python train.py --n_layer=11 --qk_norm=false --bias="none" --parallel_block=true --init_std_down=0.00539 --optimizer="soap_variant" --lr=0.0036 --warmup_steps=200 --dataset="wikipedia_en"
Each number is 50 + 15 x the weight over its row's rms, rounded and kept within 0 to 99. Layers, rows and columns count from 0. The size before them is the row's rms in percent of the matrix's.

# layer 3 MLP up, 2688x448, rms 0.0784, rows 2192-2217, columns 128-191
100:45 37 42 34 67 61 63 38 41 70 49 48 47 56 61 60 33 29 51 70 55 61 32 46 22 38 67 53 39 53 99 50 52 75 39 09 37 50 35 60 59 48 69 67 49 60 00 52 49 49 59 31 48 38 50 35 40 32 50 43 45 45 32 51
128:46 50 46 63 37 62 84 62 45 31 49 42 74 62 27 50 41 60 31 48 53 43 48 55 84 24 32 48 53 63 70 65 66 38 69 69 74 38 76 52 37 37 49 53 33 36 54 33 63 29 55 15 49 62 41 66 49 46 76 27 28 36 38 29
071:63 89 59 56 36 60 85 58 80 42 57 56 35 30 42 73 42 58 72 27 74 32 60 64 48 38 53 48 62 52 59 47 66 55 84 57 57 29 48 64 44 15 59 35 52 90 74 60 63 34 53 54 53 58 50 71 52 71 42 34 37 34 43 57
093:76 37 29 57 20 52 48 61 24 42 69 24 23 34 42 53 51 14 42 34 70 61 41 43 74 30 61 42 71 27 71 71 75 41 52 45 25 32 71 79 47 49 62 29 33 52 48 47 65 50 51 50 39 44 66 35 41 75 37 45 49 55 62 53
102:49 56 58 53 38 52 40 27 49 46 45 52 47 51 73 31 51 55 49 57 55 43 52 54 42 49 50 61 71 47 46 67 43 46 83 22 37 46 47 61 48 60 55 25 78 77 47 45 37 45 41 46 59 73 37 39 39 29 40 37 61 70 46 45
119:48 76 76 21 77 54 38 30 57 24 39 63 42 41 51 69 47 77 41 41 49 64 45 48 46 38 73 59 37 60 76 54 54 46 87 26 37 40 56 58 31 49 86 43 39 39 34 63 56 75 68 46 60 33 41 60 17 79 61 70 31 39 56 59
109:45 57 22 16 72 50 59 44 37 18 39 38 66 56 44 34 49 36 52 43 48 81 35 47 72 79 34 43 36 48 32 60 63 43 24 45 31 37 55 60 83 58 74 63 39 42 39 40 32 58 79 27 49 44 31 55 57 43 43 38 65 31 42 57
119:37 64 42 27 61 74 42 52 43 56 69 24 49 62 57 55 00 43 54 45 58 47 51 27 44 53 46 81 38 41 68 49 12 45 58 58 35 48 54 60 56 41 48 63 60 37 55 55 57 72 61 66 36 62 35 65 49 24 49 20 47 46 55 39
102:62 54 68 47 64 67 25 36 24 81 30 50 40 37 36 50 53 52 54 51 49 21 14 70 61 53 65 59 55 69 40 60 71 55 57 41 50 17 71 49 46 44 52 54 43 47 32 24 51 40 47 51 59 64 50 57 54 54 80 55 40 21 72 44
107:26 32 43 63 68 41 53 47 46 58 78 62 24 40 46 63 52 50 24 53 26 62 37 58 38 37 41 41 61 26 63 47 71 58 47 44 41 63 64 67 54 24 59 63 60 61 30 70 55 60 33 33 48 33 55 31 42 21 46 34 53 59 42 15
098:56 61 36 59 47 70 52 59 53 67 39 46 41 54 72 84 59 24 48 47 51 35 31 59 63 61 29 54 55 39 53 57 53 63 31 26 70 65 39 64 42 70 66 41 41 51 66 59 48 28 55 23 45 34 60 22 54 34 34 45 54 30 65 25
128:38 40 31 65 48 49 35 46 22 38 49 67 60 32 51 47 43 48 42 50 62 28 49 50 58 55 86 44 64 58 68 44 62 61 70 75 44 41 67 57 48 36 74 36 39 46 61 51 44 50 46 24 43 46 55 28 66 41 54 78 70 42 60 66
089:36 48 55 56 51 28 39 19 72 56 16 53 43 30 46 61 36 37 77 74 35 55 09 89 53 43 61 43 29 66 41 34 68 49 58 29 58 62 83 69 53 60 66 44 60 51 49 78 58 59 54 41 75 46 74 41 48 38 26 60 27 40 89 53
083:59 71 33 43 34 96 55 34 36 37 16 64 71 33 38 51 53 54 77 35 59 57 60 75 61 63 50 55 49 61 54 95 61 55 57 62 67 57 62 47 54 68 46 39 42 41 66 63 45 47 66 56 60 38 48 34 61 50 50 70 67 62 44 39
087:57 58 14 59 37 51 57 48 63 42 30 15 43 46 49 60 34 82 31 31 29 67 75 30 50 81 62 36 31 21 48 42 70 47 46 48 46 28 34 41 45 73 45 47 54 27 34 68 55 49 24 59 42 32 52 31 61 66 31 39 65 55 76 50
103:56 62 44 51 45 83 37 69 69 51 63 34 59 45 61 63 40 17 51 63 50 40 77 63 35 39 57 65 45 51 90 32 33 51 58 44 48 47 56 46 13 13 56 58 43 54 40 58 43 51 47 43 39 69 37 68 34 44 40 56 49 48 52 57
085:75 43 60 70 61 46 23 54 46 31 58 50 29 58 63 64 67 50 58 47 44 64 43 36 68 27 39 55 48 68 70 43 36 32 12 38 63 60 42 63 79 52 54 52 35 31 56 47 29 69 42 67 30 54 51 34 38 59 32 23 42 44 56 49
102:28 55 44 38 64 58 39 60 05 42 64 25 25 59 68 54 49 27 43 41 63 30 75 60 39 55 61 54 68 51 73 45 70 52 38 29 61 64 50 57 74 40 28 71 33 50 46 25 64 32 40 57 44 36 48 35 55 45 59 26 55 49 50 65
086:37 51 57 51 55 73 46 22 59 31 50 75 23 24 17 21 36 51 40 31 53 55 56 34 59 34 61 35 63 55 44 61 40 74 42 22 56 50 35 54 76 34 49 41 63 49 48 34 64 38 78 53 68 51 57 40 41 68 26 52 42 62 34 49
084:12 73 67 59 63 47 43 76 32 55 38 46 40 65 51 63 40 58 58 26 57 50 51 35 68 33 56 28 28 60 67 66 60 51 50 42 46 39 92 37 55 27 53 56 70 30 42 57 43 43 71 23 57 53 49 71 26 59 33 51 52 07 53 61
096:48 32 21 56 45 73 67 51 77 35 44 20 58 48 34 67 59 45 49 51 55 44 64 42 44 52 37 39 38 25 52 45 59 56 61 38 61 30 35 54 28 33 59 44 35 55 53 54 84 36 62 51 42 83 47 21 43 56 46 40 44 55 53 40
094:54 51 52 43 35 48 44 33 31 55 23 61 47 57 63 53 49 62 26 71 42 43 47 46 67 64 76 45 52 52 23 33 65 37 49 55 36 23 65 63 69 49 48 61 70 62 43 70 85 54 23 44 73 33 51 88 61 55 44 53 25 37 63 65
090:52 38 34 59 58 58 30 43 54 71 58 41 51 56 65 51 27 74 68 60 27 65 44 73 54 71 37 16 67 42 57 33 48 51 30 23 30 37 07 54 51 29 64 58 38 47 54 67 47 51 63 49 78 47 43 50 45 29 65 61 68 59 71 53
068:74 22 58 73 33 63 19 53 64 73 35 40 50 10 48 65 47 44 64 44 38 59 42 67 57 53 54 51 57 47 42 60 28 64 71 29 40 64 75 40 47 32 53 58 47 29 37 51 48 35 53 25 69 51 47 56 54 65 38 60 62 69 62 58
115:58 55 62 59 57 44 45 63 46 71 70 69 19 39 48 49 62 33 68 24 45 27 45 51 60 53 62 54 55 43 45 60 63 61 52 40 82 29 20 52 57 54 64 60 57 26 48 30 53 18 55 38 59 71 42 68 53 65 55 41 52 57 72 55
090:60 54 59 48 54 49 52 56 54 34 45 49 70 73 78 60 43 58 54 42 31 20 63 53 58 64 81 59 62 44 19 29 44 43 49 57 91 51 44 59 55 78 54 72 39 36 72 14 37 77 50 60 57 35 93 35 45 44 62 56 54 50 42 48
# layer 3 MLP down (transposed), 2688x448, rms 0.0739, rows 2192-2216, columns 128-191
106:53 21 64 51 38 76 48 31 69 69 58 52 50 58 82 25 58 59 71 57 57 49 40 69 28 59 39 55 59 41 76 82 30 49 24 55 25 51 41 84 36 64 43 62 37 64 34 15 83 50 47 54 39 50 58 72 46 56 86 53 38 50 53 59
102:44 51 41 50 74 43 34 42 50 71 48 41 45 50 64 43 51 34 56 49 38 55 38 43 36 69 57 46 36 44 47 20 23 64 43 35 36 69 32 58 82 43 61 63 65 49 51 68 29 73 37 87 32 34 67 20 63 45 44 64 66 71 67 51
081:14 29 66 46 86 42 13 45 50 32 29 60 69 41 77 25 32 35 53 57 50 73 20 63 29 66 53 37 66 45 45 11 43 68 38 42 43 34 45 43 70 52 79 45 63 26 35 30 38 43 40 59 49 27 51 46 43 53 56 36 49 57 43 50
111:63 30 24 47 40 26 48 53 35 42 44 40 69 26 63 61 85 37 54 24 77 62 78 62 70 60 54 58 83 37 64 82 76 26 59 73 44 28 56 39 71 55 44 22 46 66 59 44 45 60 39 73 37 58 71 59 44 60 49 55 46 45 61 69
091:59 35 73 60 52 69 57 71 65 50 62 65 34 64 32 60 60 65 46 58 35 72 69 51 58 53 68 33 48 37 54 50 54 49 58 79 54 61 49 33 41 48 66 55 37 15 43 63 59 59 41 50 21 26 55 51 68 84 71 71 50 55 35 37
097:50 20 31 65 44 50 50 59 42 35 52 41 37 64 50 39 41 30 55 54 62 59 56 62 47 64 21 34 58 47 39 50 50 47 24 60 49 59 37 65 54 85 34 49 67 48 70 32 42 36 67 61 45 64 60 75 57 16 67 47 43 38 34 53
087:57 32 65 75 64 43 46 48 53 59 76 53 30 42 31 53 53 76 65 54 57 27 47 56 29 15 66 53 81 44 45 37 66 45 60 46 70 66 35 53 27 41 34 45 53 65 56 56 63 30 40 56 50 47 69 53 34 28 38 56 33 49 55 45
092:73 40 57 67 57 36 48 55 60 60 45 89 53 34 39 57 97 55 27 61 48 61 54 73 60 46 45 16 46 71 30 55 79 35 30 32 80 67 55 56 46 50 37 55 49 75 30 62 38 37 50 44 69 50 74 45 45 66 44 74 48 46 51 61
099:64 34 57 29 41 48 74 58 64 39 65 46 83 75 52 55 32 49 47 62 32 76 57 54 49 63 33 37 52 52 62 57 42 71 53 39 40 72 24 29 61 55 40 45 51 45 81 62 63 38 42 56 27 51 50 35 61 40 48 43 77 92 42 49
092:55 55 54 37 28 49 40 36 39 45 29 56 52 74 42 46 39 44 48 41 53 37 76 67 45 67 59 52 43 74 60 60 30 28 42 51 67 41 42 36 53 80 51 49 33 36 68 57 42 36 69 78 38 61 54 79 56 71 31 47 52 75 52 62
110:53 36 34 19 45 54 57 50 41 41 46 31 68 74 55 61 44 22 43 41 57 52 47 78 29 68 25 35 45 66 47 56 52 71 52 30 48 40 43 75 38 54 89 48 61 57 58 68 36 34 53 55 53 50 67 41 47 53 33 51 25 44 85 47
119:58 68 65 43 27 38 56 42 57 60 49 33 52 41 63 75 76 41 61 36 57 61 29 58 57 53 43 38 42 80 42 56 35 64 48 56 77 51 51 72 69 41 56 36 78 48 48 51 28 50 40 42 61 48 69 48 34 50 41 33 45 48 57 72
094:62 56 76 46 75 55 46 72 77 47 47 51 39 41 56 48 53 72 66 51 64 53 41 40 50 62 67 63 61 43 31 54 56 60 23 59 61 47 55 40 26 59 54 69 46 38 45 56 53 56 53 70 47 61 44 60 64 81 46 80 36 63 57 42
090:54 29 44 58 80 12 44 55 49 52 74 48 27 55 61 43 31 39 39 70 84 59 28 53 35 42 63 51 47 47 40 44 40 33 67 51 32 47 47 24 40 58 70 50 39 46 42 39 47 60 38 62 42 53 66 58 56 59 51 33 39 52 65 66
108:45 47 31 49 48 44 66 57 60 41 33 43 61 50 63 59 59 64 26 29 51 73 59 34 40 58 64 37 41 48 49 57 49 42 46 64 53 35 32 46 62 86 62 56 51 27 49 50 42 41 37 64 30 22 60 61 27 66 25 25 61 59 57 52
093:37 34 58 76 37 32 55 45 39 65 49 80 29 50 34 34 47 77 59 33 45 61 40 42 41 49 53 46 65 50 11 57 38 43 27 47 61 14 45 62 51 73 43 39 70 49 56 59 50 83 52 46 64 38 90 42 87 36 57 49 54 50 65 53
090:70 43 28 40 47 23 37 60 48 42 62 73 40 59 65 62 38 50 39 33 46 49 41 27 55 55 62 49 48 67 34 81 47 44 46 64 47 34 50 34 43 57 27 44 45 37 63 50 51 46 57 32 49 52 75 45 42 63 32 45 77 62 31 41
114:19 66 49 32 47 41 34 76 11 30 48 60 58 88 51 31 75 36 63 50 54 42 76 70 37 38 73 47 66 57 43 59 49 64 55 21 77 66 53 54 91 48 45 52 28 57 27 47 53 53 64 64 66 31 32 52 66 42 41 44 58 56 48 43
096:39 52 46 29 58 75 58 46 49 23 38 49 52 42 11 19 41 51 42 40 60 76 47 31 55 35 70 47 58 40 68 65 46 53 57 15 54 51 39 49 64 41 75 28 63 50 44 50 57 43 73 63 90 34 48 53 55 59 46 69 48 58 27 50
093:40 39 65 56 30 57 63 91 49 58 55 36 40 54 25 65 60 69 52 34 60 65 76 56 35 50 38 76 45 47 74 38 38 52 65 37 44 53 61 40 60 56 56 39 41 26 49 53 47 37 55 71 58 39 40 81 91 38 46 92 71 41 56 42
105:64 61 27 59 94 37 68 51 61 71 47 46 40 35 37 53 70 34 48 57 53 49 31 48 59 72 33 46 35 30 61 51 57 37 42 68 57 21 42 66 45 35 50 41 19 53 41 35 85 66 70 34 78 48 87 48 49 58 63 64 63 69 38 56
105:60 42 48 26 47 63 64 65 42 69 26 58 61 80 71 51 57 50 35 80 39 30 52 47 54 48 69 43 58 54 33 56 69 60 58 24 56 38 66 46 72 57 50 41 61 68 32 67 64 74 48 53 59 39 66 81 45 63 36 45 45 53 74 46
092:61 51 66 61 51 40 50 20 70 34 62 24 65 60 64 47 39 43 53 39 61 60 81 55 50 25 30 39 40 51 51 50 49 58 45 55 25 44 83 76 52 71 48 57 39 60 40 49 31 33 45 37 57 48 54 40 53 83 32 28 52 41 57 51
080:36 45 67 58 48 46 57 58 36 56 42 52 37 59 31 49 57 35 62 65 54 77 64 41 37 44 47 62 25 24 76 58 80 38 55 39 53 43 58 60 14 75 75 41 49 41 62 34 64 55 57 61 35 60 62 42 49 39 59 66 49 35 53 15
107:39 40 31 56 28 66 47 38 53 64 45 47 70 59 57 64 66 60 69 90 61 35 46 73 84 37 55 83 66 41 42 56 36 35 52 71 56 68 81 67 38 45 34 39 41 83 36 80 22 64 61 47 30 50 51 43 59 55 32 37 53 54 76 55